{"n_layer": 9, "d_model": 256, "n_head": 8, "n_kv_head": 4, "head_dim": 32, "d_mlp": 320, "vocab_size": 4096, "activation": "swiglu", "norm": "rmsnorm", "norm_place": "pre", "norm_eps": 1e-06, "positions": "rope", "rope_base": 10000.0, "rope_fraction": 1.0, "qk_norm": true, "attn_scale": 0.177, "bias": "none", "tie_embeddings": false, "parallel_block": false, "init": "uniform", "init_std_qkv": 0.0393, "init_std_o": 0.00925, "init_std_up": 0.0393, "init_std_down": 0.00828, "optimizer": "muon_variant", "lr": 0.00527, "lr_mult_qkv": 0.4, "lr_mult_o": 4.0, "beta1": 0.93, "lr_head": 0.00983, "grad_clip": 2.0, "warmup_steps": 0, "schedule": "wsd", "decay_fraction": 1.0, "decay_shape": "cos", "final_lr_fraction": 0.0, "batch_tokens": 32768, "seq_len": 384, "doc_mask": true, "train_tokens": 120400000, "steps": 3675, "dataset": "wikipedia_en"}
Each number is 500 + 25 x the weight over its row's rms, rounded and kept within 0 to 999. Layers, rows and columns count from 0. Numbers have three digits each. The size before them is the row's rms in percent of the matrix's.

# layer 2 MLP up, 320x256, rms 0.161, rows 11-47, columns 0-127
113:485470550503482494514532477487510498485515489540505543487532453517433525483516501510550500541503475513501505515519538481477510530511549495457468494546500490527479471510472495480503453506470485494508601473503526507455487493514506496503463516515518468529542498529458538515474485505476484533509494508515476536478491534481524460479514500503511508497516520530483515532505516493509522522505
101:491541505510497492471518484484451530544542506489494478534501492493508543469451492508488497477521486444458485513476533509519521493482468500487529546513516493501483496518502501458517480458455480482531486502509510435496528522504509482501551462523491478515490522501497487502511490485494440465507477525495538492450473524518498483500460523512493523464528468507504547497483497518475511526478
105:501482517488487468526513533513481514469502515466510492501457521541500491509466510557451500535477497517517476476494529522506513511483531519479507505504515496522465497525506515500485509494547510535502499497496460523483508529521505518513507472527498519515460499468492525525533480502463470479495523499467495496489492512470459504516479488497475501509516481562478502525505460524499521511488
103:504489547515479515499494498494462482503489491511534490537500516451450522509495469467504510517471473516532519519529492493479489516514512445472526481406500520477499482513484537467482492562495440506444432476476505474504499496513523515469453499477558532502537493464529506476460532469503480497497493501533482478518505525512450481482481488494490497493491458490498481505465448505499529487440
098:523503508521541485520524489498517494536481452493500506543501486514518495540522476516517449485477485531507526549501506502500519492516540484484446435481472501529527540529470491493550501476508501511522510499478474482467504504540505510492505566497515453454520454480527541479494488475502515477523479541485470484522515532492460529483538488437467489531497509510495488461546544483460493505518
096:512490507518528463477494470525508464510498530464507481490507500513509470579517504446471517509541526482449529497529472478481445489533519494479507506493488468498521474509500494463478504527503513496462514509462472478552519474466535555517490504519493487523486531539542541527523509488476497491476484513532508444517478536498506481481507475560489537505481476503470508515482526467561487487528
098:510534513490499515507520492458528553472494488528497514472524498471531513485513497529498449509494480555506544535466469472498502501499518454531475480458490496500539469478507500527449518502478509461441524470483499504479504486506439468514497531477460481516545542502489491514515477549522463483510465484514494481444531524502440474541519503499493510518516463486510484488507499534505515514506
095:482531479518445524520520480494533495507466514529496519493505467486501498467490502488507474527486543470472505520510493508547536528464544496510547481526503564542469506512496485480426465447505513507543515477522504516495526467470526510527467494504462511520514501489484540461490498512482523497525473491474494487511470508489528517517480469530476498527477507539529513519509467507502477455479
106:482460512524512492501498527487516517517515532479514526460542494520481493505497485476557508473514497522518512507527500457477471490515519513483518506510503509479483512498477521519528526488529493509516468506489506476433502516473521518497487496524510461519464544489491505493551518499531508483484495515444485490536449474545483518488495463454470520501468542499534540528504496475487454473500
104:480491487459521472511509454553485522496526538456450447466510500521481510499469470469470491507520483506473495481530443466479539525503485462548529554545519507493493508463506449513496499464515513512492513468509501529501507528479474484479510464509517480530494528508444503498476492464469510542505481528496509508489506474532492465533521493513530527524478510499473562486460545528497485517513
101:524469536520529489511520549527535533502501529483502500510492483512515515481551519500518470503520487427516492495496486437499482484498493491454478476527520502483564493472510447512499510518521497510436526524498477505526473497495480481509520552503520523472525496472493485478514487501518508466502514535495516538511506479490545470507490508503474449482437491477462486504489572481507461504526
105:509499493498541505541552495493540507485467505469523485489448529556480516495501485511479517510527485493518505488452527507525484498520480471462533526528485515489547495514488499488483490512509463546512467503507487501485532483532535520528491471466492500496490458484546441550461498468518497483511510518490529491496519477478512513517467514468506519521494501506485483533471467530545520453487
106:497539534499557514511513487510492525535503528481499502496492470484507522507505463487479480478464511470527496484476510546491513539445500522498544523493507525509546530505543511487505555530509487499494463512476495503457493493502527525527473487539515497508492501547480482551485491504528478537498504475508485512474500513463527516513504508490530493515508517510521465519517480505494458466506
095:529503498495520467523519466502538483490511543505471501463549491520526500564455469517494490487478491507526515499504491534474490491485452525506431504495527510472503466479490527503508461512459521503522492481532486486521539523481494519517494480502505534529525526534506478524524537542475499455493478511516516503511499457482505482485529496534516505510504492519502513504495481564485516515475
096:503524468472490516473497426540505499493500558507487499500495553490507509483503538500478487508494482535495517525512494513544501551458498531531482490461499494551508541486498483496520491497456516444527516461480482499497512493468484511514492481518513490483533473456433537504513481467455479471508485492516456489472501559469523492509498518540467513514524485495490514489493462514494537501459
112:508567534496520499493515528509458496478497524494458502498514422452522511520452484513468502495498491508487476497521505497501489491492513482532509514502515478584485499502518460486520515551491493510473467516467472500420458549471494516523513468489496508505507547519480472521478503511480497516474514484525470490523484468489560464531547530462486523504523501488494493562481512497435498532483
100:530487522488521472468533500445484504532507504497475537524498540496472500482485484511457507475501537478490475535459451497503520531478472513487503540511483483499438500517475470555459476500546527536493512463522555528495503528540503518489492509533474512534512514523501479485507480514507500519497529487499494544516512504481492476513476550472504485481495542491527510443481501523468512476500
101:515504548494531480490497504520511504496521525494494503527503547541542504533452486481479496552478458513496480515523480465490498487488525485522482524484532514536491557485517534506507513515464494476507461472492479506538512495492487531545491485476481488497496442515521515456500469504554490537515475488522469543499500523500483515504509495505515464534515489509517497462550473526462504489519
093:476491489508538520514460508500505492488496468487524421507537449492510519510490485487506442492508507527477530509527489481531467476487485525494489480472483518542482514486495497498535546500488489502483532496514531514490485530547499532547506520512493509479537442541501502495533487485493508527478510465516527486545483508503500530492528509521491500541489491481509480480513505496488526550479
093:488531451527523523546509480484455471485492549486496549509467511503538516495483511478505558432492552496504487476507485538512494510501482533540491484490493489502492523508491442490495480503501499504559454470461528501533505529517488497530530449512491519463473547509517471513496530510532525521519495513494540525520490468531445530521502543466512478468499521495492499515485499520502502503500
099:501514526516502502518483473449488484529489490490527478507501512511509488494511490509467504495494512500537496490497509518461462550528468495494482480490503531539512526508467520500509490484511478473490482488483493527507508507510500471465520512467487474521479465556484502487485490438516540486540503499485419469543516485503522482535543494531514520472540513511521533511497558443516467490514
101:455512512473496484504523492494511519486496507508487468522540527506497475512501508504446476490539501491485525501453473505468518528480536540518544533517502549486462553509483532501486532507507484477498510506524518539478542546496469565464497491491515503553465517537558492528512504473487496536499471475520462534535483520488537498510534499485499509504494482460507508465500489501506528509471
100:528500486479497495518470515569505474466547513503488505527511515501497511472514496505480502503463549509497493483500510486514489490515509522466519495500505498495473495471536494474518528534436534466516480489550476497480508486525501498483462488487498508482527440479498497476534488507491506483527506503518495459498501507490481462487541513529484487497492466464520480540501475498485528542550
104:481513475528497519529537525487536490504526477491479471478504512433469487486515520532499520537515493522461472507500508519476542476520485472483499532500536483513510497499492455483519511480465491486521543531481496480467471474458547545512564532496478505524519509526535508507467476490538499479525527512475485533457506482488481535503462508482517468503526570557511479503465540485496494501459
104:495561487501496536462513442516527492511530556478474477495492528504484507507464478513483510478503494475450479494530517478500527493515487465518482484474525511502521529488508528503532510536537504479484507522502517487509485500463490482480500500471517526465491502544491540507510526489508506477470512465477509484443536509506513511566477463495497471506496496496519522501565500482463476501532
092:527489483470514475491461473489507496482545477519494498484515485526486534470509515500481512500494519455490504471482524475486479521517459458474502497517463499499482462532486513581488496475495478461476535516491492553478489477541455545526508533522482466489498495477498478518491483483476505431509495503526514472470530537470529499513515449538528463446482495488483480538527493470530522498495
106:488493522511473508498505489533518500513454464492534499571505470545501500535517534535531492507475514456489456513527507480480547535507517433539479511501496498561492483519502487538511534502509525474499518498510459551555489475509517538540509498517493470507499502473547483518511460494486495504464511488512527551487511515532459502507487489468464519536510485513516472508487522494483455503518
092:533512537486502526554562524482500501500538495460538486508511546489508507520518513520450490495531461517480497483451529524508493518475501506501513480475494512491492516474458526497481481525513486508497529505501449514530472549503499530488521526508527506517484567486468505531468525494521489519514490500525538530500506492513521480502507473463511520484515497513581480497528474481555500473509
101:510478485488496553501511516495484469478500511486504497513512496465533540469484489485497501465515535476514463475474497516502491502518484501523525526510514472480503506530455491499500527571545480473492466531479502515491508528515498526536515487531484525495495469527497442545536501494468512494518468494491531511480545502531495484503491533485469470528555517476435493490462498484455484503503
106:491528473518519482474448477525506462497513506525495448530453486481503517533491521491449492538504552534480481540514504531475509539492527516502481512475480512512434490500479496456523531518481498531487518509489478493548483498445535467499425522472460499510493500522511473552495520493535487483491528487463525499512526509490478493514493499486494502529513465509495558480501469491541495534514
096:481505482459498477407515525520460464485528550484475544464529476519533474499490494500511497502466511502516506497488469474496524456509529528552564501545478485491514549538511499532477511458540499502502491470495460510487507489484515491475525521511513501520504482470451481499498500487456486496505545512508501533544438513533519490512466541522499518482476514522473515487497474519479515534490
101:489503563493479491520508494492486459502555468495484466503493514528472507518487467514466488437550564510467513496505529516489509484522565474552510508503500505476484517487477486506543498520537509528445515479460485519505498479479532499494476480523524525509487531510473486485471529485506522512443500506495488499494542491498464520525524485450503500478482480483508525491514484526490521497531
105:509492533464474499472524513508513515486478452494472481525515484475519528500490497537486484501440494500476462478498478492542517455477467471504521524495473482453529502499442527498521523549497512500503519500479478501511518495517499511513489491497507558499480497526486498496468489500510497507502485516509496502509454468546513507520500509499498540483484475479518505467448511474500533526497
102:471492455473507498504547478543533494481511496465517512482484483491486475510516519498460496503572496504494477550473494493468534430511527517456523543496484499478545510497503497513539459469532496509494493535513521522492481477513509511535440482457478509527462458502513470499478543490502486463544491524553522505488496518443485502509469518519462479518502480507473516539539476493507519504535
089:522499489501521469514477489488458494501500513515515508537464515500519455492481470499480489485509503507472511478478477488507476523522551529474436491472505509493527448470540482511471513524521483538453553504520477508451507486485521474528446497480493477547538493543520478508507517476504527509486477490498525532539482532478498472474530512496473466508508456499524524521504497447517535499504
104:500535491481501510488481492502493515543565550505534547501526537483491473514474465482506494556467520497490508513532512517487515519488546514465536495515470503449524525485561502525523486517511505501497542476511532481498524465526512512538470531490504455508473498499527449480516486481514511517536495505518500447518531540478517518516478495460430475483483506457534461484498533485472495523499
104:537450489463498501513501534513479503486498508483508545489503492550526486497502523502504505462514501501520513485518527497513508513519475456455484462476459521521505475477434471479534501505501470449521509528509497456517506529469533494504514489488532484507523487519504534499471477481498531499486534504499477457498513483454439513518524471507522486481490509505514525513457475528492530546482
# layer 2 MLP down (transposed), 320x256, rms 0.146, rows 11-46, columns 0-127
107:539522474512503490553489529485490501452482535484519431505451509565454506509508455474535464509511508479524513450544523489494472483484494486505496460477514521475454493508468521497545484522489503500509515528500500532553472458540496515519509501481522508497508493463452458495526476494492498522463497456500495490510489481448494492502515485528509427480519494516518474479480519511515523475529
104:456536557476507491509465480498522531508517473498457483508496491512477549448545503516477464502503485492554514456488502494518479509543457504498497496525519503515464507468519488521468495454461521492499530481505512487517493497502487539475491502479478473514450505484486509480528455464481538488525468489516504525502526491510482503500526481500483533487493537497496525497539521547502511473462
102:517525476510475524541471499517544499544503515503461462544473510489503520476503501510431451512522513494493510509560497481498491493499504559525495490505464502478455489472478507494496505462457489537490512520529450494470469498526505477491457485533488526506517474508467522485556453466534508525491480480497514468557482530521524470526513468532473528499503469490527505488516508479476494482457
103:500511461509541514483465505490533475516502467492537490531526468510483480503478480496480492506516493535480512504506541511520509491517457540453520481516472452507516473495501496510484515544511508470495529473494466481503492507446446544466515507527471539475503535479474524558556510523524453464507498501515510529551504483467454507489520523511497513520516471508501516498466531479518480480542
096:523502502451513472561525491531501520506506480454513475433460510527514456491510468527493454480486471515488469516511536528484540452464494471537510477547489445515482549468522479490496528521517513472556524479534482484514506515465490486509536530437495514445540504462476501505505487508521469512495483476500500456565478490447512535482488495478474508491480538531498502457526518486451504520517
098:535448541512473473495516471497505507483522483493537513538480502471530504485521502515505516498502497512450543508491474456497478492527522517489510497535488506523500484519500468488462476518471514510510510503470472524564510508500478517518502507502512575505472513474476511530487504532459501535545525450479491468504484559482449478525566510495467517452514469462511498502526492525493477483459
097:525502487495505466509504519534521475515490484504559522500510480505453468505440497444471477455486514524551545487536512524503524530467510468543505526469502496513491504488477507512469446493502538466483491501532512495522523511482532525493480476481495508511531491511521504497503504515433513500517488519479498473515497480516496492506482478501521518472492477447492495531512542511522466534536
097:466483444518529488449519533466484488511489537504477483489515514498504504522494514521551541473495478514507497477464495524498497489478487518483509489483537482441528509462472527540489492520473500493500494446508498465509504505482501480520544511466485496539474509491495508491482484519459523466496514552505482488524498525504538486455514525512545514483494495477506511505479505502507502482515
100:497506497505487551511514516526496540459514551505531512560472530492475483466499522494618507511483539486505541443488530513512522494513493474476470568483511558496527516492502486477520485506493512551497505462481482492484502510493520473491518497495498505520496529533491521509507487516468506504479534473522462480518505524525479473525506475534493467497483522463466499466522498534458521486530
095:485520498486501474492512451495471514488505507456530473492524533530501501507500482496529470521480476510465505474493467528482469480484522567512489521519481491482479524454502485468465508531536472513545470495525521474546512538528498490490466512510499531514478513524527499511470482479473517486486447542517484508498521557513521457515486467519491494537477518518511501572518521471489497501511
100:508506509515530555486512434521482497511484459476455488462460486471501473519529494560523503492501529531479455505462546509490532463496520506539524534529478533503530501529536475489538454525502525454528466489495491479523539463518516471447484483467499493469492494500471493552517498480543517486480458505460507511492511487498464480481487546465486487499516476508521484458506468542463500510465
106:467498488481496509513495474485535500508492466441520501449514521489491485472462473459516515512463521500515516522466487463478467488483531530504511501526488447520517544520473496474511458495509500480485523490504492508541528488525510511494518470536499483519497446532519510492474486505499494505434526493553531467475531528485491539487527491513539495508448500505525525493436491497558508482485
101:543462482488494514512500510462441549517498507527522486515584490487521523532495529453503470481527522518541547483479513505517502470519529490533508511523505455505472501496485514489468486509502483474504527497506512480490520494445534477526507536477507493483472503524495476483512501479470490514466531489547484503489567511511513518524515470488517510494495508481536515496518500461474494488479
097:539478514542497479509476526532530458477510496439546511491507521549548465472475464515560465540482468469465491499527527518516480507493481492510473536507451522535521521502501497525472491495481500527478483505454445466451507445500508494492507461501540484494499489486453481522514486527496480541545527489503511487494487487570484538499501457479463514494446464492480548481511474488499478496500
101:478498487525512498517445495485512518528492511532468489486469515532479527506519530466534485524457502446454457504506473518497507521495503526485491496510507489481477507486511491488508507556478507447453508428483532480497523504489524506526504500502499525522478545436505506485465480460516525511484462462480454485481495556485488512487467500508482512482536502487522509505474488517464515477468
105:519565499483540481482515470499513513496476473511508499484549492480540496508481453507533503489498527526454490489531467407488549530520471498498526520510464491504494498474476476552545494481487512484456457441509456493490518483461504528469495475490478480501452540485518529495525477518535533495495503531507531480524517461486509484522509518503510489495501461479538476508517511484499496483489
095:452552494472471485458536484475484443462497482542465481486516472524526456510510523510429462507492493509481496495446502486511520516453499522507523494522484536548499495498471517505514486511511560481476512474528492543499510489508571545466508573489504523478495508519508523461480456522530523496478510481499505484468495497494501512461535520489506498476499500513513459497484507504475485514493
104:484524533533479501461480515513495483522475493467518496528493454490554486433476486523501525493510525504446467479540516460518520485481558461506488562471482547488541462515508459496486509493520502485513492502528488508538449490508461500493510511486484503504520450548489496473480476560477487493466550526464461529495478485471511478518564480482486470473487538532504511510483524480507468457493
102:481478473523549502508496513476454515432477483492469511533504511541476508530520535488471480499514519546515526496535469515497496449495492489550460475461505500585488504467493474527545488504491494511487497528498489497521497520537516451489482467530453517487513511544479454484496526527524498514465522479504505492516537511515499521458537478460500472525446512479483470495481505505479512522515
096:535536533521478496536469519459515525500444568487478497507546459494532511501491498477451485453503495518488489518515484493479508504496503508490512518525545487513541487531498520507583515491499517530504512505501477490478505534478517523520524468492498472477557456504507489502461497482489543520479509486522498464523449481526466484524483521478492437491527492532483498500512456504508482518499
100:514557494462496518524475512496504501465557491470504474510458517522521485474467509507501511512519511479507497475513558486514492485449507488501479496521482520521490498558443533484510497524487542545472493443496492500514514486483463498507453486512496508554460515461455495533506483489458548473496508506515441460444500499499501485495480435445538519515477513484518472506514485499496538500546
099:473531513512553479524499479469473479474495527530513507485521496524501490486487487475491492500522488500465502518564476508491507527502536551523471491510475509480537587512464509490483474477471518504506476490526520523533522516470503500509496517474542475497457516485530521545501505500469527471484505547509530527482500539532492536457482467540453483485498514531498533494518495498509515529440
096:466484534509507511498501500540471561511459505492492467517514514446519480500502445501491466546503501463473485521507527495525511485490500527514493495511469514520518504500474441511470463522525548500531487501465503447452470458507497499529491546464500476522504500515513453501506483500536511517496513458507498510503501478500465502478514521508499472471485455531468508511463441529466495537467
100:478482484474548527550492500443480506521507517486508448490523487522513484511553494517581511502502508521500479510497465479519526470531448521527438475474519480514529521497466495467526502511512528509517520495522502511486541461478501499490536474518464533542541500491528475517475513481470499498457501474508516502459530514530507546488496531484496477511517491480545508515485527544513477492515
101:515545476523508532457506522505485519482486504471455474500476484449511511518452464514510495509490537487482488516528537498493499463530465479507489515513496507498530516513497509462496476550456513504509506524538443508502500471474495547542481510486494473505492523498517463524510510541473479504512504502489463503503463544470479487519505467514482479508494502500510523463489532489511496499508
094:531509491509468461508547500465528487537484484489510458493499509493486511500537515469433446490487523486532487505495483509487514467494483512471486490473535481504505524502503498483512477510501526521479492501470523498464488514536478507481534553506459529478480490552507542508539473480482547527475482521504501494566454478498520493517530505492507501512504473496515438477471515486515501448459
102:502540510482513512531501511497477493452561476506486507506480486444511530507478509442497512513481483518522473526503493479503471494537517472502501482485480512461451522516482515499546503561500492485504524528475499489481457537478489509502526459479504495525545452500497475448489499505471490531481488523460505461535479507482498499494505493502527498501567507507500528460490498444517478487505
101:485501492484497533517474484477473519524472503488495498544477558472505496502481525467475529470511514484537470458472518499483492526510500547538488488495499513503527491496527528510511502534508462522493524507472528446510525506537483481478489525500484497530503489495489492489508553453522526488507510460493454461486454494487487477486450500549454499506489500495477465505470503509552459485472
097:513491501507506528530527553470492450501531468536498486490482437440500483434484517522575480517441546479478501509530470495508483516527487522500543525504525499495502522464495512487535525499508499507481500500521499517494520526486498498511519519485433556509520479455489529494524494506526492498474466480526505500478533526486502522536499507531497499549505498478477516551480484492499505474463
102:497563470469474465535469511504507490479488503542504501458467482499508530484488548464434475491494473518513487528498503502475509496498504464461506512495528530542532480488526506471506512477490470480501496490529491523523505448472510498467468514520504525481497511466487486527480533522533502523527459470474472472493533517458479498525535509501456478523562529489472492516486497490509478523527
094:497509486482502562504505487515466518542522501519501526530467562486529475495514473534502527498508518523499525487534507478534537436522485506501465451540480534515520510490522507455467475487492496510520463472529464477442507538464498493489480530533552512462513499503521482473450486493521522506528489472476498486458476504540496497524515463526503500480511504503469488479492489526480542554494
108:472493483515557494556441494523502528506473480484510498487479488521574502488535543489487523489465522525512502517543499505503496477497515507461507531502496463516479476506491504499475489524542446560482485524519512516484490490511472506476472456507489500498492522479434544505487500472489512505498515530548500486511482531477525512490498541495506482542537481457497484520509482515538487480514
103:485520514531527507462498520468468527493507461495513461519494490484501497516490498484476525541537465474495492473533567489510492517511489470472495505491502535505473454445486484494503528507528483476506486487518498477472507493502497498490530454485481520501509507534477515508522529446564508502537529534537505520460510507493468487557539496471489501526474498472491469546508473450475492510521
097:502492523550460525500546488515485511492459480488524528503459496506515524509534511509496503439528476514483527501459532496460471494451531515521455478508526490481529498481476488496515521556461522498560489483479526482537480429488480493453496554502480472484480493518476478467475496510494516493500491519506491473495504484489476480472480497534475565470490492526514504517514487504475473506531
095:508500503510553491490522495506448495487498503481529503535527516459493527502526469530531527460468494505495486502495479505504511481501524526482454527528498497536513478525500455475480524520519478451491517459476494533490549509494515504508539484486508509537472509507484495538511521505544520470533478493530536498474497483474495498506528528452484460542523488514480518481505525498493510455499
106:512449514492509476487485535525518515495480488516490498502482512586544488485519495491537508506500507502530531464529502482478514472508484520491471500520526513490487508509556513517511502512486478549504546450493497469477504570478484538508526514529486523534467477493502503505493471481503507491539496449475472493515535486513497484475505498502534490513475476501477475485497531519502493478514
# layer 2 MLP gate, 320x256, rms 0.159, rows 12-47, columns 0-127
114:514519488528488518496503494494530499539463498562505491482511490469472520461521499498512486497497450498512513575530468483465472445466489519456470499527470527496491498471500505507542528515468469454505480496479479500495502491456543492449490527482542567466558492531505512474482488495537492534472528484499477526466520491519501474517526479485541490520506501507482497469496506471449514483521
108:504461541489476532473483459523490517507488497514508491506532502523494499468546528530485461461486537492485541509511506506474530452521520467467476500501501508482495476509516525517515518521480504491505524479482508528479517469462503482472479488495480451487546501435529516512525545458523460524493516488519483517502508478535535460511562479503449535502505502496498500485516496467530473473497
106:505452567496524497539505519524502494511534493475495479518465492513496473521519511545482510474548527496465481454524487529501463489487515510509476522563495483494465493479529478502510550503510532529523515526522472538497531523507459505512532498520487493462487513537503541509524462531517480545493540497465517501518478507487553491519523487498497530496474523464525535503496501485522527501506
100:541458538494466454481505509472485529508493444501499519473498544540498465537557510496501465493535540499522491515480463452487547488487498467455469481504514492512490474490494534488517474543476509484524491485507500504464507488516487480544479559464498503466522428516478520491502457475529539540492490493488498489511492537475521499502514470443493523512506522472496487502478535524490517474499
098:512508495488522450512542456493512498488498548524526481475488494496517509515493525492488514481488515506452501488518488466507469470522517491569490509488475458518507530462430480451479533501497498485504530502491498505519486488462516548460496488502473506493459517563474527484486546505489498494464452510506480479525481526524523519495470475507528516507526512497478484503508518533485467468480
097:491533511485491524497492503458479473513534465475489498503580543450503494507503497495506483490529472458476488534440453524524510516529566517460524464508507480533477491505554472514524482492531501514530512530524510532511494496515500481515490516516527503525493463524491498454497507515510497522503459514541518534528475447455554462475481519508458510506502548528502503539506472464506483459514
103:524538501466529457462477490513521492503506503534527536519498484455514478498452491498454504525446529467461509493471513484532486511483490510490526470473501548499486496542502500512456492468499565512503478454486502452478526504509530491487520513523493508464481536488471489492481501452500538509470500458519492496550473510517478477473481474495500509519473485477524535456552466495503512510498
102:480452503500493473530476504469508526489524572486512506483495496495519481535502497489522513470548522487504517511494493485458494495524501510481546494454503521454463529531476510514478552478563505536468499552517479480477519485473525530488459494512510469465497526511496476468509516498464491498507509542502497508506482484533460505483487463514518517504483538458517504513453464474492444480459
097:509476508500530486535509481510534505523477498511528506474491517483493514493437540518520535503510498472447478478507473516474515524524483501519517498498526512514513485434521512475493509505537464525498479493568470500536493536522532510494471487552505475510493488521452544504531520470486498497472511495497473470507479518496513496501533512566508518473494515490518491510460498510506457448465
093:445495489490473501479534489483505472523492513538493520478515519504483484525485491506529470516486475548434497475463554553501475513515487510532529532480451485546503531538477540522445462520459480451529511472464504512507516500499516501533520442489444518531507536502452501536498495488517442478477519483511491468477520506493468533518514494526508525499531513532483515484505488529530509471482
111:506481548448531455498466506499512436489515458501516493497532495506418448554506474517482507488492517479491481502537493488488505514498499493500534474530477496498478473497481487495476535486512528530474491492513475511476526527515465502476524471507481457517486490497497489479503541501465488538488523503492475525519522496484501490462533516526546450541497516482484517555515479508494506513489
101:479482509540486480490452495494514448484505497482482504478546484541495484515514520519456552529498558482451496497511508491522534493522550503498495490483482533519511529483500543493516466492477533490534530495527536497505489536480514493524450518529467546518482551467504529489492489489479501487508497531465532492493495510484515517505469511515523487498462433475544522563481452516501522492519
097:490495514487526482549490492462486439513498565466529499481530502492496534572447490492548506503528497489505496569513557533452487495485477506525455510488499507451479526453520479531462494482481518499471474521541514487465541510507548508447457472565476501480530520507465482498513528519501488471489493523523533488512508467513509452515512519550485533540545492486512477520489482551502485518479
102:477464488529473503490509522514526472523489495494539474500510475518501476506508512458509448490474522486513504463502484492508488533550475464473432503503444514524521519492521513545513528494506527507468528515515516534495484489508537491496537482480469497496501509525496478486501462473492504524483486476494513518517495500491562437523476520532501460481467460551487524508495518520489500492476
108:538463467513518530492511480491500489513515499500525516494484505493493435510502506538503507486506503447523476480549507568466587500515514548510495489470495459525508494516495509517480453493486523501508504423507506500509510492532492469520488532549494523492490486492501510539513520531511527499453443473481507490513545473483505501463497462488451493536501543466491459520503533493515464469498
100:468499435519493484508517553525511506508498499520466528522476487533518515477508524471534493484505479497503509465518523492497513510528520487506501515506511528514517478467475502495487500515461465492526560510525526511489466510513537483490491473485496477506476507515453509500483533489524491499511453475514491500533556487460538525508507493499449508499494525472445489598478498552477482520496
104:490460555492492495504530484513489475506507532524510523463478474491524434494483524525488465490483471583473481525547483500485469510520509484516494506516492508494481511526481438450504524511466483515535500523509467494491522497517451479478474538472469465516467487445487477456502500507508470499477512492509459497515502465506490561499489496510526493464525540501503527499440466474510450500505
096:510504530477505486525483510463471503525488533518480472481505526496495482516489491509501445528461513554514546528527492495503466512446527475488477494523498506561493487486520530551482528485529441521514551477509502461510472478550502510498509481555509469518495509492528483524505495516488504513529538461501469490488526515515488511439527522464492488482547500468528445496516523484521537506527
090:479491529510501516484526497504513528497545467486492502528507495456488525481501547484527490519523504506538489525485525484545480468526521491511513505482465485549505488453491552513481522487481505439494502522535536512502518500501536516479473516464514505498492502498531553506517506506474481493513484522501486496520534523498517526513509509505528532484472488516487493478485533506481529540524
097:546521512527529479534525558516500510518528430501527510511489523464488535553475510467475515495473484456472498514542505495525485490505504486451478497503503497515502475498519488538461456496506513515469459475490547536523441494515494494529459467502498505515532467497509488501517522420502543460500517502481542510495458485481505468530515503482498526514513490466475502494507475498501489497534
106:493508529487455473529494536477534484500471519490492467466551467498500542534540492484495491531478529524545506505505498464483509473525533499485495483481515538484486519513502496512483521505510476507538509481510542530461514476520474484500444494530480535524467506457525561497532488492476522520528466503475555515497491500473474506494519526486522504517566516452482535506479477531498500490507
095:546479538493473497507477504512481495539524483493470515519502525474486496489548507471439515515464515488501482510482478535540460474473524505455477494515483512495502494495472461470550487505508528507536471485500494488453526536489474489497507541503525476511539466530516537471491522445532505495460491474508532477479490473485468514562535522507496495522526506481470501496498512496557518532545
105:497467520535496495500507542499510472511539484537479474489514545445484489515489493540483521531464460515494489463509495491503532501481452499525479490481511472488518524531495517457484534510520532503487508526522482535513497471458508512480497511496478517520530487441495475525489523491485474519514514471542483491557477454552545512470468527467517460497513531541476541526440463511487453518503
102:515514498460483510507535500529512517566514472463498469484521528513513523525486503512523498525455503503502534506472498525472508498467470442510466476476516535486542490493477559471513502521457491443481504499518485538443490501519502466481492505457510501460537463473503534508489512491510471463498505496500478468503473528478521531480534498494480539510502489501517440476543483495517472477478
092:473467493489487506497511495491510495496517552528492511517516487530442481508531453548521455551492504555504519478525508464502513481500510482498481528518485567455513487499486526524519537492481512509507537515483512502446458496490572482502494539471519528531497521468479483534483470523492493492496551553478477493480518496500516486546464494500455558492469492516500508488512492523522472505474
103:496482532482472469503530473483494508544487508492473508511493526516457500484482507527509546487521487525470541476553512509500483526477467499513491506529510531488509518500494543539502501498543526525478495499503526499491530498517482504521465525528517469479505461536475466559474526533526480492482539536482460486499466477475541522522496505534518510512475516502485492496476476558466489505538
097:522540533506448484489551519494511526469493540469533528509518452518481505450493511517533481456511503527490533549559469490504490478496485453468487521525507519527517478495457501515506495476478509467483538474502486486476537464492504509497502474506509509519497459546502497512515499492457491462482499531479493511513466470518462511510458522498519573526498497523497524562500536519476497514476
100:486475545529511472495478485445486531518489477537524487522526523555519491522491496522510548500551507482513484495534493501424508503455503470493519484490533529537494517489536492483525540464485502532500523531487463473501492480489508472474460492498523473504437521468504518503481484495480507538498515470480502503493504533514483521489462468479508485482436531535512500503481466492502489460467
101:535495492520447550523550525485483500543507465495519488489531530472533506517518504486479495515518494504495493483478499458496439482503553500520496468485524473490536528481504504456539488486477543476488511439517528461504485522526495497540541488484517485503509481496492521472540484508505521491539517507506516460513500533505491462462490493469501467543494515518461489513519557452496485435496
099:501504540490474505502571500519514526498454479499502479442493490446466521540524478498488505536513468497511516497529478508479488484498520516472457489554507524517516483454508486502495520495463490453488477479497506536501496494490499494523463497490486529544480511481492499484495431535502480527504522487479539489468486509481489502499477515525515508497503525517489494506528531470481511489473
103:525481458487516529534497500497513480565494508495542474457505500472470472513499471505504496497500470494453529494444501465464500498489510499491479495475497535527476491491522506494559524469470540504531492501526482521430488492495496428524494493548519465512516504528489495486507535527477507461499515467462501483479479503494505499484510513493488516517439530485495516522506516494505474501484
099:523519465509491504538511497462535455500511491492458517511495476554523510503494505437473478500537509506493503519468493494488478480501484521519478471506524517520471472501583519532507481504477471494497460483492531496465450499487461495484509532503467481451507509458497468494483508483447467482491491466504497493499461463470484512456482509482489501496513490510504494447518491483470486480530
100:522440524506474472508522510482537508526536482483503463515504536467451490526511526518492495477517515476523477529502449476488517510524513511518524509492461494511454492467543511506486517446502452503432496518507473514517493515499481463526502447501519491560481514535503464512559523491508502506541498493481539492536487462515526505452487557530519499488534522520471503491494516532528491507517
100:496513471491529461513478471504477473487514530499556538518490493474486521542500487496503490532481491485451467481532484495493433472538519472491440502478464474507520471505538469522564489463506437470484515508555509487493522516525542466505512482469499513507508517528528558523518509492559502438488495487492566525501520519504486520498518546515500486468502525518507536527511538466503486527522
095:504475504479478485518442467466516513501501493534489505468531559540519474513471503463461512510530539500494551477516523524473509478487519509498510511464502552527523509539533488541533491537508488476470533485501553471492531500511522510483458462488503502530491516523528488482484504474528527519502487471524490509533567510515514502482492517517489497475522512508498509507536494494491480509463
106:485460530526490517492507472544464522474534500480483506507516481488463503519444491510458492504490483498485500525498508473474463477479486523538484481535559482540497527502526485497501500509456497511498496472528433550473523528489503502496504534531490482514478521500478494503486520512510468479485530498491527488491514511478525482451524484540445515527486520469500483471525532547505485554498